config.yaml
n_layer: 8
d_model: 640
n_head: 5
n_kv_head: 5
head_dim: 64
d_mlp: 2560
vocab_size: 8192
activation: "gelu"
norm: "layernorm"
norm_place: "pre"
norm_eps: 1e-05
positions: "learned"
qk_norm: false
attn_scale: 0.125
bias: "all"
tie_embeddings: true
parallel_block: false
init: "normal"
init_std_qkv: 0.0211
init_std_o: 0.0
init_std_up: 0.0211
init_std_down: 0.0
optimizer: "soap_variant"
lr: 0.0024
beta1: 0.95
beta2: 0.98
weight_decay: 0.27
lr_head: 0.0105
grad_clip: 1.0
warmup_steps: 200
schedule: "wsd"
decay_fraction: 0.946
decay_shape: "linear"
final_lr_fraction: 0.0
batch_tokens: 262144
seq_len: 1024
doc_mask: true
train_tokens: 726900000
steps: 2773
dataset: "wikipedia_en"
Each number is 128 + 24 x the weight over its row's rms, rounded and kept within 0 to 255. Layers, rows and columns count from 0. Numbers have three digits each. The size before them is the row's rms in percent of the matrix's.

# down: layer 5 MLP down (transposed), 2560x640, rms 0.0495, rows 1406-1448, columns 320-479
# up: layer 5 MLP up, 2560x640, rms 0.0499, rows 1407-1448, columns 320-479
down1406 097:123114052103088148111174148101097122098125144128116084122146157144128082155131138099093086182135102120118098107145089118097128131120120147128120118105128110132179122112095106144103121115127177149155145160100114130145158121177117105131106113160125137140107082126105158164120129131086142171108186178127146150126137155115123113110118078113117142090086115124100148139148151152118122162089105141116113169156106115118192174142148125134130064113117122116143130135151133119145143165110143
up1407 106:125111140138135109115136135125083106114158112112129142146136157162136203140104160137094130152140127121094143115067131161117126164131098107175122107129126106123139102133110091089082147182125078129165137120096138104116118101107138086138116108101137121130148121113151105191125141144110081117141150097106121157165123094115142161145124143142141170157133113092140171118088152112096127110148157132145166105112140113134135172130169119126122142126132110125157125146145122141105122158123119
down1407 107:133130128134120109123099136114132089135134088080111149130182136177120178109110125103118096125157105144133119169089173128116134133158123112119119111124097190113123126122148093118090123153156097142163122085102139128154113165137115138106117136141138125120128157165127140136149142121177111096103167121142138108132139117161159108106128142148153081091152152138143135162147166080119139142133121163151148122170132118105147125176159145110130125108156178153132096133120169101159120138092133
up1408 104:082128161118142145177121094153160125133131107107188143168141141138100155133094081120121107154127119138147144137160084120162139101140122155126105139140140121080143144139104105089138141107146099070146102127105117125137170089154117068148151153133118144143115157131127101112153154103130150126155087119145174106121107108139159117156073132116115124059119120125142115105139128144125122126157127143103157073108161118116135160145131151112175141133154114189152153121105074131126148138158179
down1408 087:121096149109148102109097164106132132158162113113119137104133147106166130117126073149129115117106095118136101152144144125074136127159124157137163112114091177141128131153123131138086151099118126124141101128082113134153150123080127144139134171100080122125141135139109125154153115161112147136156118107145113077115157140100118139161152137126109147118151125116160127127128149119139115128146153108141112121102103105135126178130119162123149134114098178081100123102099108118096144111179124
up1409 096:124099157153095101100086112140120090117169099072138143140152145131116135148150111138133115099157109147144130177113123088153128140116152133095085110190134162135106125126090079125142155156108103110128162146149075133178146112141131111162122153150147150140110165148137146078145151099139129049168129129138132120109120142147143127166136118134086132088155116142148178141112063101148143118128161101142106097134129149146142154134096154146153129089186104141145094112120152166090120117126110
down1409 102:130099107133115124100166126130136128131108124109108095115134148146145145177094131126132124136136123098149134111145122136107148113121085089131134150110148152118128141140148158138108095145106082144144117123159111144142131160142128129179098113098121123121124099159105094141166124121140152116102102150140149135110140144121149144158118131119124145174145174088108129116141182095109115141144139123134126095128131127113088127118116130121120177151140159149114175126152123153177155124108127
up1410 102:105101118165110105144147123131160113120144142133125131116135107064142108104134130114107126122120164139137135148109117100148144125122124116166062175110088155134100126158154098145121132091177130101090115105166101135080114122180131111136115113127113102153107112089094133102098112143089130150137160131153163148126144170139170123095135116128126130120121123136132133099154150113120162144152125173100153144119150097159136099142074168130108096127090105146165132145149133132109124120115138
down1410 106:121121138165132135090098086159135115130145156183126091132151110127104180150145107105153132123152126107139125134102095146095138118077140103094120121079185156111084147151119139155132113096118134155174074047130151157161108127123187083143117119087102114162105114125113133128155139124152120123099094166090125106122155149146110106158172117194118162106143127111082135131115154144139144137109098123163165167152130121116127155099144107149169080145130119117124130112139119131108144093119113
up1411 118:139112134128114147122158139097128123120114089109123175138111110085107118101053117162164147145147111074095146133138090105180131099120116108144173135117130134110138110110129132123108128134113066103168120118096153114108107120146103113128146131095122071166162132141122150120147128110097114163108168142132057118158101126108164101139106129154157081116142098129125144144137146155151092083175125195110163127100107139117143126135150097131151132125143112127109152186074110127134081165122129
down1411 106:112136140131158139147162150134104118126159124124112162115141104128120120117065155134132151105141113119125120132130111119174116083113132123158141118149139145119114127094131107102120107156138138128122166167099120128082111121126125091125130112107133096130147123146124135120140152132110177160142158115109063140130143125149151139088085172117112091115124095149126136149087098117160098129114156161102146140089142162137149161118118145100148141153072116073130127179097079114135128118117145
up1412 093:139120118133078091106141127088157145160137159168107141062163120118149142106143151135141117111129143151115137138145130132127161131130128135127155093089124138123143108153103114111166115126153103146118121131152170140084190121140081142150139120136071124142104142147186117132128168136155165065124130133118112150153109142124145144143129133080140099130109121133150109095135121123130118164109137162115096172122146158105101213124116143148101143143078109135153155087133036107104134154104114
down1412 094:143131148109144148116130132158117145101120102150115135173104152146108131135105114106140155155131116092120164143099152103139174163104108120117161173132164135162141126103146125123112134134118113143116131135160175143127127126134165096172154146133078110160106121123133141153100135153119124126127098153122130130118145119131151137126094116118145119117130158096160103063108126104139144146121148094105138101135114108126103115165125119128181152103129107131144148123132125102123138140159106
up1413 100:132178112101160110127119121147152138115140163156154114123127147128109086122110099163157138177146096116126126148092131112111147129146126137082162062154168106105151112135103160138125166075097108134145160163039152103112134130101141080095157146129153135140148106118141148154139136150084134162114114139141148130134183142195131120103096123139125101104124125127148153114078135118157100134126054122115120113125122097126146167121119081134114162153105094139142146087116125103145146122121142
down1413 094:108129129107134130134103108114128113081142124104138123161136155129129103140162131157108125148127132138108184137122098106072118115117117152138168129104154129083113083084108155125093135151130137135138090122088149152108118108179105112158108100153122085078160170114107109169166086141150127137105147144156120157103117151123140080146139092147170121183138142150101132136127124139124112089097147138136078119068169137127147111164151107154129103100130158154160146138118126117111143153134112
up1414 103:080108121124085104149108170128107138109120115140167179107122114167147110099170126186104112132175138167143109127107099114119101137106094098101165157130097107139141151120115130117116125155132136127161097100130117078165114117116144149125060169171139104118112117129101138120135107104095128074129132183105087114133088120128141125081109136139171122156141108117079178117099147153117119124133103094112131081128111136131116117127089118089110134140140162164124162180131126124122117112132168
down1414 103:113130125178142128143136128111124147152127115151125183122082118158125138104137115140112143134136108133161148154067140118076122077129101152129111138144106104131093156120183109131147111155121152152098125130135149121136103091110137176104118115155163133104080153132118140089113110125073131145136121102112138137108131148116131123098132132119142133160136155159123095124098167135121122138133137104121148150095113120113134127131147125121134155082156121133149135134113167105110076136127141
up1415 106:057143111147100132103111121105097135123150135110161130150163125128143101175154120148121134146134111139110135126127099069081104158083139159119128097117098137138137108140184133140162167138121140165131077125131120107131128148118110106167104126077155160120143107153127116131144101079156105111155153118140094130118102073121140109119127078147159134121156137115108134143115133143171087142119141118106096113076140083127101145102127132139132105118083139126141150133090161131117151127130147
down1415 107:119113088161157152053141079105131104115148158097127129145122115132155096134122176108146154127137153152099123103162109127132154139155127126104092154153131084155126153172172126123107104125141152101110132108103135141128133127174136158098137147130152149127140148142121151111120138133165148102109128127125085116154104155152116106121139157148118160080115114113139136135133149108108135134147126132148141114167135131084114127121155135147147138110104116174101119184122115131127122120095147
up1416 105:112133133104086145137121144096119166085166140145126136158095119140101091122129055117150129130172130109134089166076141120146116134142136135093137145126127136149109162137119149137161167136126105107139116134138135134140152116102133154122166150149136069140174126102111143145114093139148201117183158116128116113098157105094099124094103114106117129093147130094140129115160112086114128076174103158121128104135124134102138160117147101144146184109132135156126126135163140153121127093130139
down1416 102:101134112157119139129104082128116121113133102108146139082099133148100120166081123116177089166144174107149166136128139147095100154150144145090089114124113098122091153123114104164116131173134141110129093170118149155123128159154132116126151130120136100158164134130112138089155129136118156113096160184100137140110131120119138150143159107106061116137091158102151144153172143101131129129085148121130123124140102158134166151159109117083096116164145137149170101123127165119115124118128164
up1417 098:125129154097116160129104135095103162147107136112166148087137108141141097150178133127119107075131119157151113150124087111145139177116133123149111109113101102091113156078109121130053131107095142121161145128141055148127130121138180127129167071090113113099114119151155139087169155103147146143130098111108107119157105116124110150143130123129169140110097118109145141137162093114129109128136165103094167125139080151110135112107115115157080131100096105139166111126113188108109106125113133
down1417 098:097092105106099113106120096119112131143117133132162150106147135150093128151128167101123102150142106142136106140102106099108144130144125133121121143133141120122112133137127162137167160115085168127126141116120131095147092100107118114175164118148091125141163148101138133130114143088164126129080110114100116115121138135114160146142066116155170136128141114148081100129114099115113122147129110148107126133138152132091089125102119136112092146140090125127146131124104154146158106112128121
up1418 095:131157132118133096112060118125137169135120096114116102114113104103143140164148141145116121104103129101125138113141136090125125194104097135122106131121158104112150136127130172152126116148109153172110114192110137102122155188212145160096108141131096128105133110114158127122104177117142168142146113107126139131183176105122142117085138159107104131132148098112122138133126117158140114095113148115111109127114180088141116100131154061126118161076162146123126112120101114108152075118119092
down1418 096:162123086138122145134152133177110125112120133116116127119083102157155118146156115157100109125130151129124131136090155170127140095133071101111149136139157105142151135116133097197093144165108103136125153160127076150140171095124157088110100148133111108086146147114161150122121118119131135146102077118182160123126149107162103153181138128110168137091136101106144140104133114123106155118152122154154151127116161155093133097113109095151127136118102095106116134144136055123152131122143112
up1419 101:082126141112117116139108124174075156090105131139113123150140114076117122133132114130113114168156129154162126134099122144104134186160112105150120095097154151128117119149137106167132115149092103109070120102090156164101125147149116113109147144150133119105134118115155148147115089144124130100128124158166096086125140110149086112152138119129126131121133139143133120108154142158159116091080138090110120113079151131143182132097092141129093118132137096131104160103161155112180115151176096
down1419 094:152136133163148134167126132158131087146112135105118139113124145159128130119122157145126082137157151144113119087096101111135170146150162134120081130132130139130178132129100156124147119107151148126167124136103166071097152101100147165123136101107138141100094107108110140120124124161083118126113120180097172104116143165135126143116104130154129158155097104155116138086085146137116114159129125084079121086163111091111087118117134110108102136135158155111112124130166145120170100150118086
up1420 088:113140184103114104130158121154130153141142156116106104123173132162104102175148109155131091150156147206138144185138077101121126170111125131153116156145116106125135129130112130114159168161115108121105089086102084133155151138143149113101167093124162121106125167110173106086116121170108188120102132108092101140109091164127104102147077150111147116135129115127125149115165121131136167131119075187116106081137109097124093121094117106097160173109109153126127151121122138144130128172154139
down1420 092:121139118109094174146123119104145120143129178091096162089115137125135102119125141089103131220139136129093143110144133156127153142179127149085132132161140125083171118148150151132104142148127116112118116108130120141152178112145156106145103113084130119115112135151155147130149117152159105149146097111138146117181145139099112145137122089172107156139155169135136183149153146143124166144125142134075124142126109139133106164080143166144142112124163120130092139134080119149118142157100092
up1421 100:131182163183118151106123135125160135153157115073147134114114149133109159123134128113098156092151159122133138142128119130133120118121110093100082123166131145139088102169108113157135126158136130125137125102161172113182134140165138146125120157100158120097118117117115124131119139145118146108076097154154132120111076133138080074092151137148140115107121153145097133109163118156177122142170096077132124113150091157136120149134122140134151152126152118111113157139122128119146158098076111
down1421 094:107131092097117096151149119157129146142130123134129129134131127133151128139088140125129124127164156122095121132140124155101134136085169131129124140089119119130111120179120108115116158097134115092099107135108124076160122159112147110147161129157123115168137158094118098161119116130164133113086092108174120172106080135129126066179117138121122127171143108099124117126153126109105112093124103104113134167088149120118153153097128060128124181092094128138134176135146086144105113116170130
up1422 100:106168149153142131134157141109131130145167128126082146086128128088088125140131119130133131130094117115130137137094106102136138112150142122116130174121147179160157100135122129141141113127122116127113178137099125139104100161107176127130146146113130084098175132132135104112150146149126133113062155107146148113140109158123108119143127111130073143118109130098162113130137149171133155145119134131105100119142147108131150142176140147120133146153113075115133168133148135171118158125096105
down1422 092:149122111098115171171172106144128144141159111150113133157132172101139104113151136135131181132146132132106138112101098134123138112171093151142142129119118133142078163083092133129089137143151124133133173135141127139134128071128119102114153130155118121149134120159125125096116136116157108166119122122124125145148144171122119129156181084127163114180118131116133167135109144109129097151082117169134139130111154111100099122089111084107099186123083104128117144143151117153156129112111117
up1423 102:143167092112110120147134148142127118119107130107153086095130114134144131123116136091159157090149163165118128155150143156132127163132201128169121141139098132101128135106129128124149115145135141147146132101117107125138135122146151087130099099158130129105115152153076068152142165166128097160177115156105124123158146178125127170136114126144191120091104124143083102134137190133142155100114109130105116133053130147152107114119147125110132131105159147127128141109164166119114108130094125
down1423 104:157122124112128108130123146102153169081179109143157105123143132105119162157123128130098156120111109117145113137121145171132164132145094132170174135106131160152083141073105132135071099135150166153151132094126101151133108146123129107128133133146123132133112117122126127118125133174145091130127148082085151109130165134122153153175164165149123138149165086161113091120171122128116156121152155124115100141143128108161142128131134148146077129143146138162113118131109122141093151122130105
up1424 094:155146127125134082108169155126176142153105129139104144121129169127151085110154133128133100103125129097094106131097096111111157134123125117132160086136114132143078135094095158130155149112081101100119149132106143104147087148156126065139164131093110152128112134153154129116117138120088140104152123109138116138167118144085179169119120098132119110159111097145124129142129107153172127116131139156157151134117116136086092169151109108116109148126119135123185143149130115118130161167130148
down1424 093:135153141096104142120122078149079149121127125095150149157125156154091111124100084100116122101146147151154132113103111117161061103095118114140143093153156195138165040159157107121084173106135136124110115173128151085131124200138145152143128096125126082128144144146148105141141166150163119160185198153117167116122111166126112134139160120126128121081129167118108135132152167120114143103079127105132104107126135103166109141110102164099096116160096160128153138117177138112111129132162148
up1425 089:136103081129120138124111156115095117118098136115133146107130139131162132127149127173157103132114147122094101131146095105119141091131100091146115118159153136113159122130161136115111104139117136106086169095123092142127130122142197081175101116094129110111107098078151153139179087103199145142142092140110109157153161126143081127139113127116144145154101135084135108151134098124079153077136139136134106098134089124140092157128098163095142145171163128152115152131136136116191094114126149
down1425 096:139146124171130156158134106116089179121170140113096187112133119140166118125097125104123149160134148131097151145100128110126119143139078097183126135146090099101108094139094135127122137127144128101124141164137110135125153148161097124122168098118102106134117145110136113180121135122138129168160130131069167139116124121146117135099099094169103100144131126137161118103140105159078134133157105124175128122086139093140142129147124170106122115116156084154130137121137129083123132158171091
up1426 102:157167144135117125109140107136140122139107122154129078115104132156144147121112090151137122142133153134120160179111153127153144103140125128096134126125161162136118115161095111097132099121112142116138108152129117121107097136148097123124123065147139115116136168157132158134192099124095161131131167151127108143112154075089110127092165148109132115137066149104131114145147139127160136139136162106180101108112137122152133113113158135083138091104113140178125135116097147113099124154119104
down1426 101:128160104112110114184141102134140152176104108141170126134115127164158122142114095142102107139180142161133136112099123087115115117123094108148133115177084092096164148109135126132117095152127150110107115105129131113117104136165126140081120094128116132097135142124137122138101092144134122128111118132166146137133127126129104121154073111098109095114148134137148128119054107112090125144153118125113107141157113153125122131098101135091160119126133183147108188104112153124121123145132167
up1427 101:114130130161079168130121164112105088110137113110173151114082137184154127151102167152154100152140146112131103124109171118165121133098116164139128138140143151182116211127124161115135127123132145081153097125161111123123177118118104101160166184163132137130130143115122139154108109113143109138115136112127115134156101152149100086113127101135101125112128130142085115134110095132101134135133110142109108113135168062141116102095151149138121128120104109179089111154086142089126114132126161
down1427 097:109148111084115142096098084135142133118124140089084106152124119099135113129153153108111132085169119104120131144116154144092155148100126136087132145144143119114140117121146127112137125090101127100130102094093131132124164174144132119127115107131089130092119133148103104151158113110116111119148126123115103112123129101141174099151136147069157165139122108092111114086174126097122104142159152131160158210189130092161102167161112128128106152101144147103159136102129090100096105135158136
up1428 098:074105107137149174135169113101205142161165110146148111153171118157124153117127071108073120140117104154141130114119132103149125162100133092154161128108133068096138121121089117102129140150140166155126089118158093116166117099169126137159098111128130140164184080138123128173134171055150132180106139162153110098141125153135164164126161096129100119125114134101128152132133125072120106181165151138121157132139143135093100065078121148134116096156147103135124129104131133102130103112125160
down1428 099:114113138119129155115159132117158118102144125121181131140134159130134116112102145131121200123159137123094143111102112165125116139143132109095089116102129134153111127124159116080100094099122154157146156191147126107109147164046147133134102129175145134110141145134150093107121101168165141086137086135122090102121150126127114170110152089194191148151150117151116107132139106070128087113084163112103109126125146151149135106146139140156115158129144144131099108159102161154107155132107155
up1429 091:160097139163154137128162131129159167121140121111125099129172107134142118141155145099138159148157134174113147152122129130145125162104089099140140126068145154111118094174091130138138149132115141102109130119148144156083118138132115118113136117137143126107112109122144082104152149118139159110169129122148145131130137141155089128130085123097134098113139063143125140109124162134129158150118179139122089119170128130191176122145178139169143139185110128131148111158095147152162137127170134
down1429 093:109107157109129124130105145121051139131125158156141099106123134162154147145143122079124175115137125137157174133118157121107130100108150128121098137147134100115098088091120137122128104091158136158095153148112120114109146133111093135141131151123129106130118138110134155116120153118123126135142109109118144102143180106124176161132156135110112129164095155122152114104132103117099073078125090129157126141140203145104116143156104139151106115129148122108117109127125139101126092138121134
up1430 111:096135107124131124157120171137107104128121144112132149154139139136143138148152151154114159112088118124143120132099065099131098098172158147126111121115101096138165126075111166106154134070121092118090180163122151144105102114129133102125156114123137162126149143152090162142128112104147119150086120148164131115131153149126120126124071121142100104174105144107142134148115140144133111116107168111169163109157114118139096109106122134140167140128081156108098099102134151155141169116136148
down1430 107:156154110153118118121153077130136083123088167097143122134148122140136113132103119122134091113155093161176101119114149173105116094144129140113106150127128140095108111109129156100102117154107153147198151123141143130098149106149085172158124089142146122129185118126163116141163111152127146110148124155099183150125117126118100103124064134113149123128114117149144114130143185124168122145107105140098098074101151143166153099096118149135113138140128145158101150102141140108122109143126140
up1431 098:137154155111122170151140090153091107125137103120186180106141147148147112150148124116088193104143129133088110115117133094122123114151145115112143131144131169136137144122135160109082148123099126144130126140131161140157171133167105141113145114143123133114140119114092107147107131161143145136113180101129105104193119089097174147114124123099132110143106127141105156108121143097127143125128105131071144129140190121121125132167118136123105129144122130131129108115126096093152092083122084
down1431 100:121166138137122156165156108142110118118146133154112106137137117123116117123132125085129134159131129127118125157121134141131156144181129139133106126126175133109112110140117130159140150132111123127156110082106110165126133146143105123157126158167119139119119096160113098120113140112096139105160135116167092179106117055104134119102113110153113125121144115121121139163147144122107152103154166109128129084149114141156123104114100134134101114130123158131130128149096115135108149084132121
up1432 098:127139117143162113140134113144141130135123138113118129161107141142037160140147134095168130101119171145085125150109136115153144105130044116098089178121104137089079107181133157131146158098132160131119074143113132087117179111121122124114125126153109110145137158127130152134129126123137099103113091146157142159136160112119132138108090129104148136112128152142198135123155102139163136159109097163172165118112138103094118116105094163125105171102126124155105135128074107153103155146138122
down1432 103:161118123112165130155130102119139111161099111145185163183158114108156115108132109148132108102121108158125156100114078151165139161122119115104142107114109093120132131143155143152172156132142170140128168115113117161122154135083136131125175150142092150127133141084127152129184126107128124124131151120086117144122185114128139160138176083141143121139144150161113147151109132126150117133159119119151136138152140128135089156118124112168101132103152143141152080133111154144154133129112143
up1433 096:118190122156148138132105139122167080151090115122106143147084124103139099129133149130101115137102136133095182161144147137152122115076135144142116135132142134147149146122153120093126134158099139121151112119124106142163097079152136150148125098133144111163110137144106116139145120132119143112091150102152143135116138120148099134156113151121077122115128122139118141140167125098137086147084131138172157085147176097162144132130138112103095162098133145084097117142133193089110142160152137
down1433 098:129134136117138100188078113102110109122069133167148129132128171115167165110096152141120090106120100128184096131122099151133115165110096135121148191103134094104132103138102126113117171114108151130126134105134110121119132104110150129146141174072129105139139149129147113161133130156140102167072141123137149143131117120144113155111143147163130137123141132114100086108129108091169134115178119143131123131099153127130057069119143145135095107139133134139138124156117151179128165106092140
up1434 105:140157164158086117154127104135160135160123098122114128103150140128122126158137137110107155155137129150135107126144144133158148111149125152097099145138164157122143101078136073092116117170129115158163116146079142087132099084109087113120127136123120118098136121091086137149113131116122135105155118113149134108152092143153131135125142137145115123100096063139127152109139140138148142123122108142140084130135075124119136156136128127158131119140119120129155128082132123131177147143143115
down1434 098:183111151117111137150085137116087143125106124141097137095109114116157100166148126135146127110125085093141132100101078186107205107095138113096123133130144132151132079108150096120129115131088181144114127095116175132187126158157099123169152100117148093150163136107112101103143102135102104129123148069127178141112174131100114102115104080142095097167153089128131112126137124134147101154108145121150116161160107142154119143106055093148117139158111103102114159109137089118101106160142082
up1435 105:164134142119134133096139152111109151101145112138168119132153136118136154139125121120160118151129153093134163126130142116163139147179128122119067123150114083157138113137111136150080155122146127133111094175147107110092087123124128120146084149082149128142138138156117125124091153129189160130090143169104125105121144143147156085122142151070133152136117108135140138129074118132088135136128118138132117085087123169091140122139157141156127106154160155108140122156152141108129150130142147
down1435 104:112118136138130093109118108164095096129124129153134168171163135103143124103112134098165131142158153126126133154103122153089163141115166092102120136151128170138125128133156166130152188073145089166144102130150103110146139119122092129116096189119170078105135135124132124092154131126140124136145121106144138140148139125165132127139127107157110139095154089106140123123162126135135103129144115096140082094131144124144121117124139109106099144098162130133138098159136154131121129182074109
up1436 106:185139125149071162161104108144116116121140139146136139171127161096133134153166170161146075144175115110152092123118125107122146100121138126128120108144123117107193180155108159138098182076089156110112105073098135083167167084105130139184099109106145101125191095175147143129167094125102160124113109160084155108146136135157139100137079147152121137136097128131116096159159138139156157102139133141122167120159180147148103150139045104127118150165159160150140114133116118137148146135117120
down1436 104:150138167151177154131103101116125138118074117113118143153120105164100106104170090152166124138138129108090071160167095101135092123173116155108106147119145113129099124128089152123099121136108110133177115099139106078131122121147054127128087113144100125115081133148159164128091107138127132146121090126137158135101124113123169154145149140169141151130115089126096138122118140122150105172116063141141123115120131082131152081147126128144148126155092134128139128112160122120148112161099085
up1437 096:087102121129163165168111178136136122134143148146161138146151115119157156114131110127159141120119162160121136108129140123100118103142145154099084159116160157090176153166135106080138111165143172075132133147093142117116115147141146131136104125121162113147153130135139099089094120120100156138113146139085103130146070182113131155110101126156151090130114134164141121120126128104142146170146140143114064101091130103113139105088157133123119126129105108088143152111086123168139172124096135
down1437 099:170093137129122129165140131121158115143096105149141125184143123178142138129081094104056109104139131159178139126149144127138124168133142131098112132142125170137148159155161122140130130121122097190109133130171156163134168163116127094136140122115157123123143128131140107151125117079132146109099133121176111159126157103128114141134145089127128140131149102179096171106093096136081127142104101121145119089141107104121148111130114111148141142119099124151097110132158133122128095161120134
up1438 099:144178137146117121138079100121103161131175133092129145122122136140084121130127135167097132164122136165100115105062122094107125120133126077131133101119119130132131120141168120160104126154064100114135132134136123088149118120163155133167115121128117127119141124115140108093117121098140096117124128129163097115075143136116130125162206101171136141103099092147170101149148105141124180128158110119113078135126157134125120098123142100125127075107124117146120129114123130104151163098109127
down1438 095:103155132133108116102159115113183138116128177121163123124158133122121075132140167108149102118112133130146077159134087160166095144193167124121114139126139133112103103112151097110068121133168096137120131132172129123102143114129116119147110124102148131119076098149126097127116109124179111062099123134146090159145116161130131107123154107118105143113172149128139126137135076131125113102104132136130113140120121139115118147115136122142115118135093108149062112140096097145157126164144113
up1439 102:158174116119140130103151127113141130106111097081123127137137089158138127093145119098119149149163134138180121094138093118139119142118141113102143128109114214111132160119160122158153132132125127121100134130104115104159123171131127156124137151118152105149121130142111104069111141156118116133162108097097089127137106141152178149130106115133112098138083126161094156154133131117129073108187161121129145130147150134112130156050120110150141095119124160110113105138135148126116110123137159
down1439 101:108142103124166125142157133121155128145121127128130113143117149174120153133128099062111111138156075128111146122108122159171126108112119140135125142085129104129166128108097109134142145124110127112144101192159127105115119180114098080123130113146107148144141133156083113150138127146124104120123127149107157127146138142155073137126192155120141126098110101148123108143143091110129126168087112132116137143141106115070148131142096169168116126124100136121116156166099113092120129134135115
up1440 104:136078114152131122140120146104108143118150129119122121138096109182108107109145153134142138146129132118103110130092141087150160127106110116087132106100173125141116170146099124106143159157153112128143153152129118109129119138127149054127088123123142110167105159166154095150114074113080140168138105149089108165134143152104104134118096116123140123128093153140127121082129150105106141129167071100123141133169140101134116096125088123149167166150152135176106088156128142151155122122146137
down1440 087:104136124085142160108143144148089127145122125125119118118164145114111145106128127150133155140120122132121140138141141127119152136144139117119154155120134117141106145114117144125147096164102185089135102126149079126142124144136147155100113119106133147110134117126122189101150106099121138134138100099120139133109100093167126129159171174112135130128149142131163100117123080129121155129117162168103120077121125138153107155152118116120128110138139147123119137112122130137140140162091164
up1441 101:131131151169132139148121134092102170046140110171086147159163126155121114135184160140105129115147105120117128148112163157124132120147129141098141113129122143114138134097111087130088159158147127150112155165102119122141127157090125107148113132091108147141136141115136150121148089146099136146136192112084109146125117157101132142119107114106131135175175127104157130108119093140116132145175100107109077086150121163122110128101128118116125123163118123079106141110153124093135115097139137
down1441 098:108120094179143162097131135105167155093082116111129121135081124198096103118128108131109147164136125093177119118123167089170074109123103162155135157125082111093102126113133171126159147149110087139110114120140125127143131153112161154124084123179154101165102149121142119119104114173185128158145113110142097146126155070152110148142135128116141112113092092150111104121110105107120159096129152162119141175126137147105139150136124123140105128145127120168139165124140096129145115164109133
up1442 100:121142170138121135117190125120136088109116099152184129079119088109182146126116146199158147126118131107144116094129186182151119116097110142067166137125103174154096098107146135162089142114171138140126127124139127159130126149131116108111121120134156103142130124108144132148144111114145155120099156118124162085120152117101143141112118112127163103144124131169110150138103148157102140151144157133135124102092139137135163149111150107151085104091186139117089135107142136107138139143142100
down1442 105:132137062082124180093100138099107122113129128114111110109173140129144134116146112138178151119107156132163096176067141098151154119101183156090142108140103159142112150079132140118140153114153144125111103166145102152120152135115110142136179146110110157126133127120150107101110124095149099127101139126129102129138107128142138127098126139138166124135147113117138097109113120082144146097167177128130134114132122140075178121115123133136100120124146109152101122102097145135092104152143102
up1443 092:110062075084141141117123125124134129116131142087118119178146105105105077134152131145124151103123080132106118137127146127117121082142116141125153109159139166134158141085144139115123128121085154104133168147135119134103119127129128161156132122149114160134113110133155085137167109131133155124156142102155188121118101131108142115104169145137151111182143089120149088137153122134143078143129141109118125099150123136144143102109140145151125124101112098142122106074121136130136148110126125
down1443 095:091112134122105124141166121107161112081137113112155118110116121118115155152155130104148099149118182119125168129136151123177142135090107100104067099133132118122140116138118125138136090122106139135103143130141144101109116087163117140116140134139148145117115160143125099145148094121089149107114107099106119118124121097130117127089090089146089076155155107132119148166137054106135144112149123162182113133140110151153106145160108154127101148074116108140121157139106093153113074055127100
up1444 106:087092154131136102135117125156176108140152097144148113127113134120140143090113111117131105102097110134100153124097184155102130071109119145129151099100157090127129095136109130128055116160144100163134131156175127083109102145125111158155113105171125076126121119149156148138107107196100122123180110127107122134165072128120120103164171133131118146119128145142125148173147121137133117129134137125122096136122138134114135106105117149150122152156115116100164163158122143122181113177089149
down1444 100:161145123132116134142153159146130134142144144082146111152080136150125100149142131121128141113131126098134101136152079107156136164148106144147145146167146117104124141143137069141172152101119143116162138092153148101156172134118149102108135169136109163171131168134100137155108134115141135104097131128151134133142119151074138138111135109128095112111122116033106104175116152139134174142122180107071136100134121101129118102112126051180126172089173091142138173115110164142126126128133104
up1445 094:130098123124113104114111128124162142119121125153136121149123118113136127071118101131110121143141108139125133115091116097114161126159107097124132106115099169135176123139090134099070110146120139128129109097113136136111106079125168132110162127108122128140072112111142111095099162118132149145124126114110138119105105111160137141121132126130092128093122126180151128133157114122161118125108134122131124110160131109154116138114104192122095131119125113156153153129126178110124103064090109
down1445 098:112106121113158099098147101145144150138088121067153113114140149130161129104073156102133105145128147093151105145124151111108148092134128157128110108150120097137112073132136124138122165103115111133148135132136117131117186123152103149117134081172120155089123130132102061128153151159125124113150135162137146135121088118139108118109135137151108113121149156074135087107132141100111100088135121149114108145150156123128136137112080118136114079136142130125140154116142132183151088133125147
up1446 097:119148098103144104144138121099109135114115110164101179122098138089126133121150109116095160132145133124121136153162121097177138161129099113153100135112138132114134134130117149157109099143144135097129125065141089095117113106128145160115077116104124152137149085090108138107138128122131136136093111118109109103115153117101096101125098165095148124156136125122132152081133098125121128140149093151142137108067105123147109104117137095180136142120109129109133164147130121140157116105112160
down1446 104:140140143081134184130109170110116132133160127153144128124155053098120110140139089137156131119094120147079114185121147134130155082152092124155106146135102099129136098101152131125117135141094141140138107099077101152140145125085114099154145135080120115124124142109124120160132096119130149113131119172122135148133113130125144105111136128116067142107105089139107096129145143166152145108131123149143114122138102153126154081123066143100107145148169144125117105061114134096085123171105164
up1447 096:100123088061111142151184133126147162140147135138096115121119113137110108108155131139116108082143192088118176084115161115147153096145074152122150147132117127130149080096133143106139107144119121170110139106137156072175144161113140121136143107071084156110157133101111149090145153141126115130102105151095124131134081165116097132170122144130123147111139161093085090138090103154106166103074104114136113150136073122109138101120153173138137124098137093156147138126196127108155149118093129
down1447 096:167144143108157109112107115124130113155134143139145132126111136107102166085107119114140140167099133138131125127146121156140146157096175095141135166137131127141113130091159131167100146158114178081127114106131160140168148083094186155181151122143129102168141141138112139132123119135141142142094140096088112095158139106154133117122097150095126135180097164118116108146149184116119121135110148150139129162152131150152168185113168118116158152124132130157117146152137154116084088138133102
up1448 104:108127109095119089119155086149178162157148126121141164126096130110106117118128093166109082131155135119128135107120160093152088153144153135102120091110131101124158125121156160140126156153150150137116099114076115144103136081086147109109117127087114110134135125134144207091079088085144125141138124100118122135177115113154140165123158152083096105133159153193123094144153097175123128160116117106102109182131155122148123120081137155090095144115094126127142133099129091119173177146115130
down1448 102:111130073136169102088167103133133156157107112131173132073106100132090119157102080098127121069138153114126133120170096146118104120151147136180102124130181159129144151146122150096127133133139124168149125150131135184124159105129137172164135134115116103169141068130116151088146152092164120102135123122117136107159114128141157160086108083108134139132135118156147113134085143121112108149134128145129151124155110132112072122123151097172117155146107123137133105153133143109139144126109113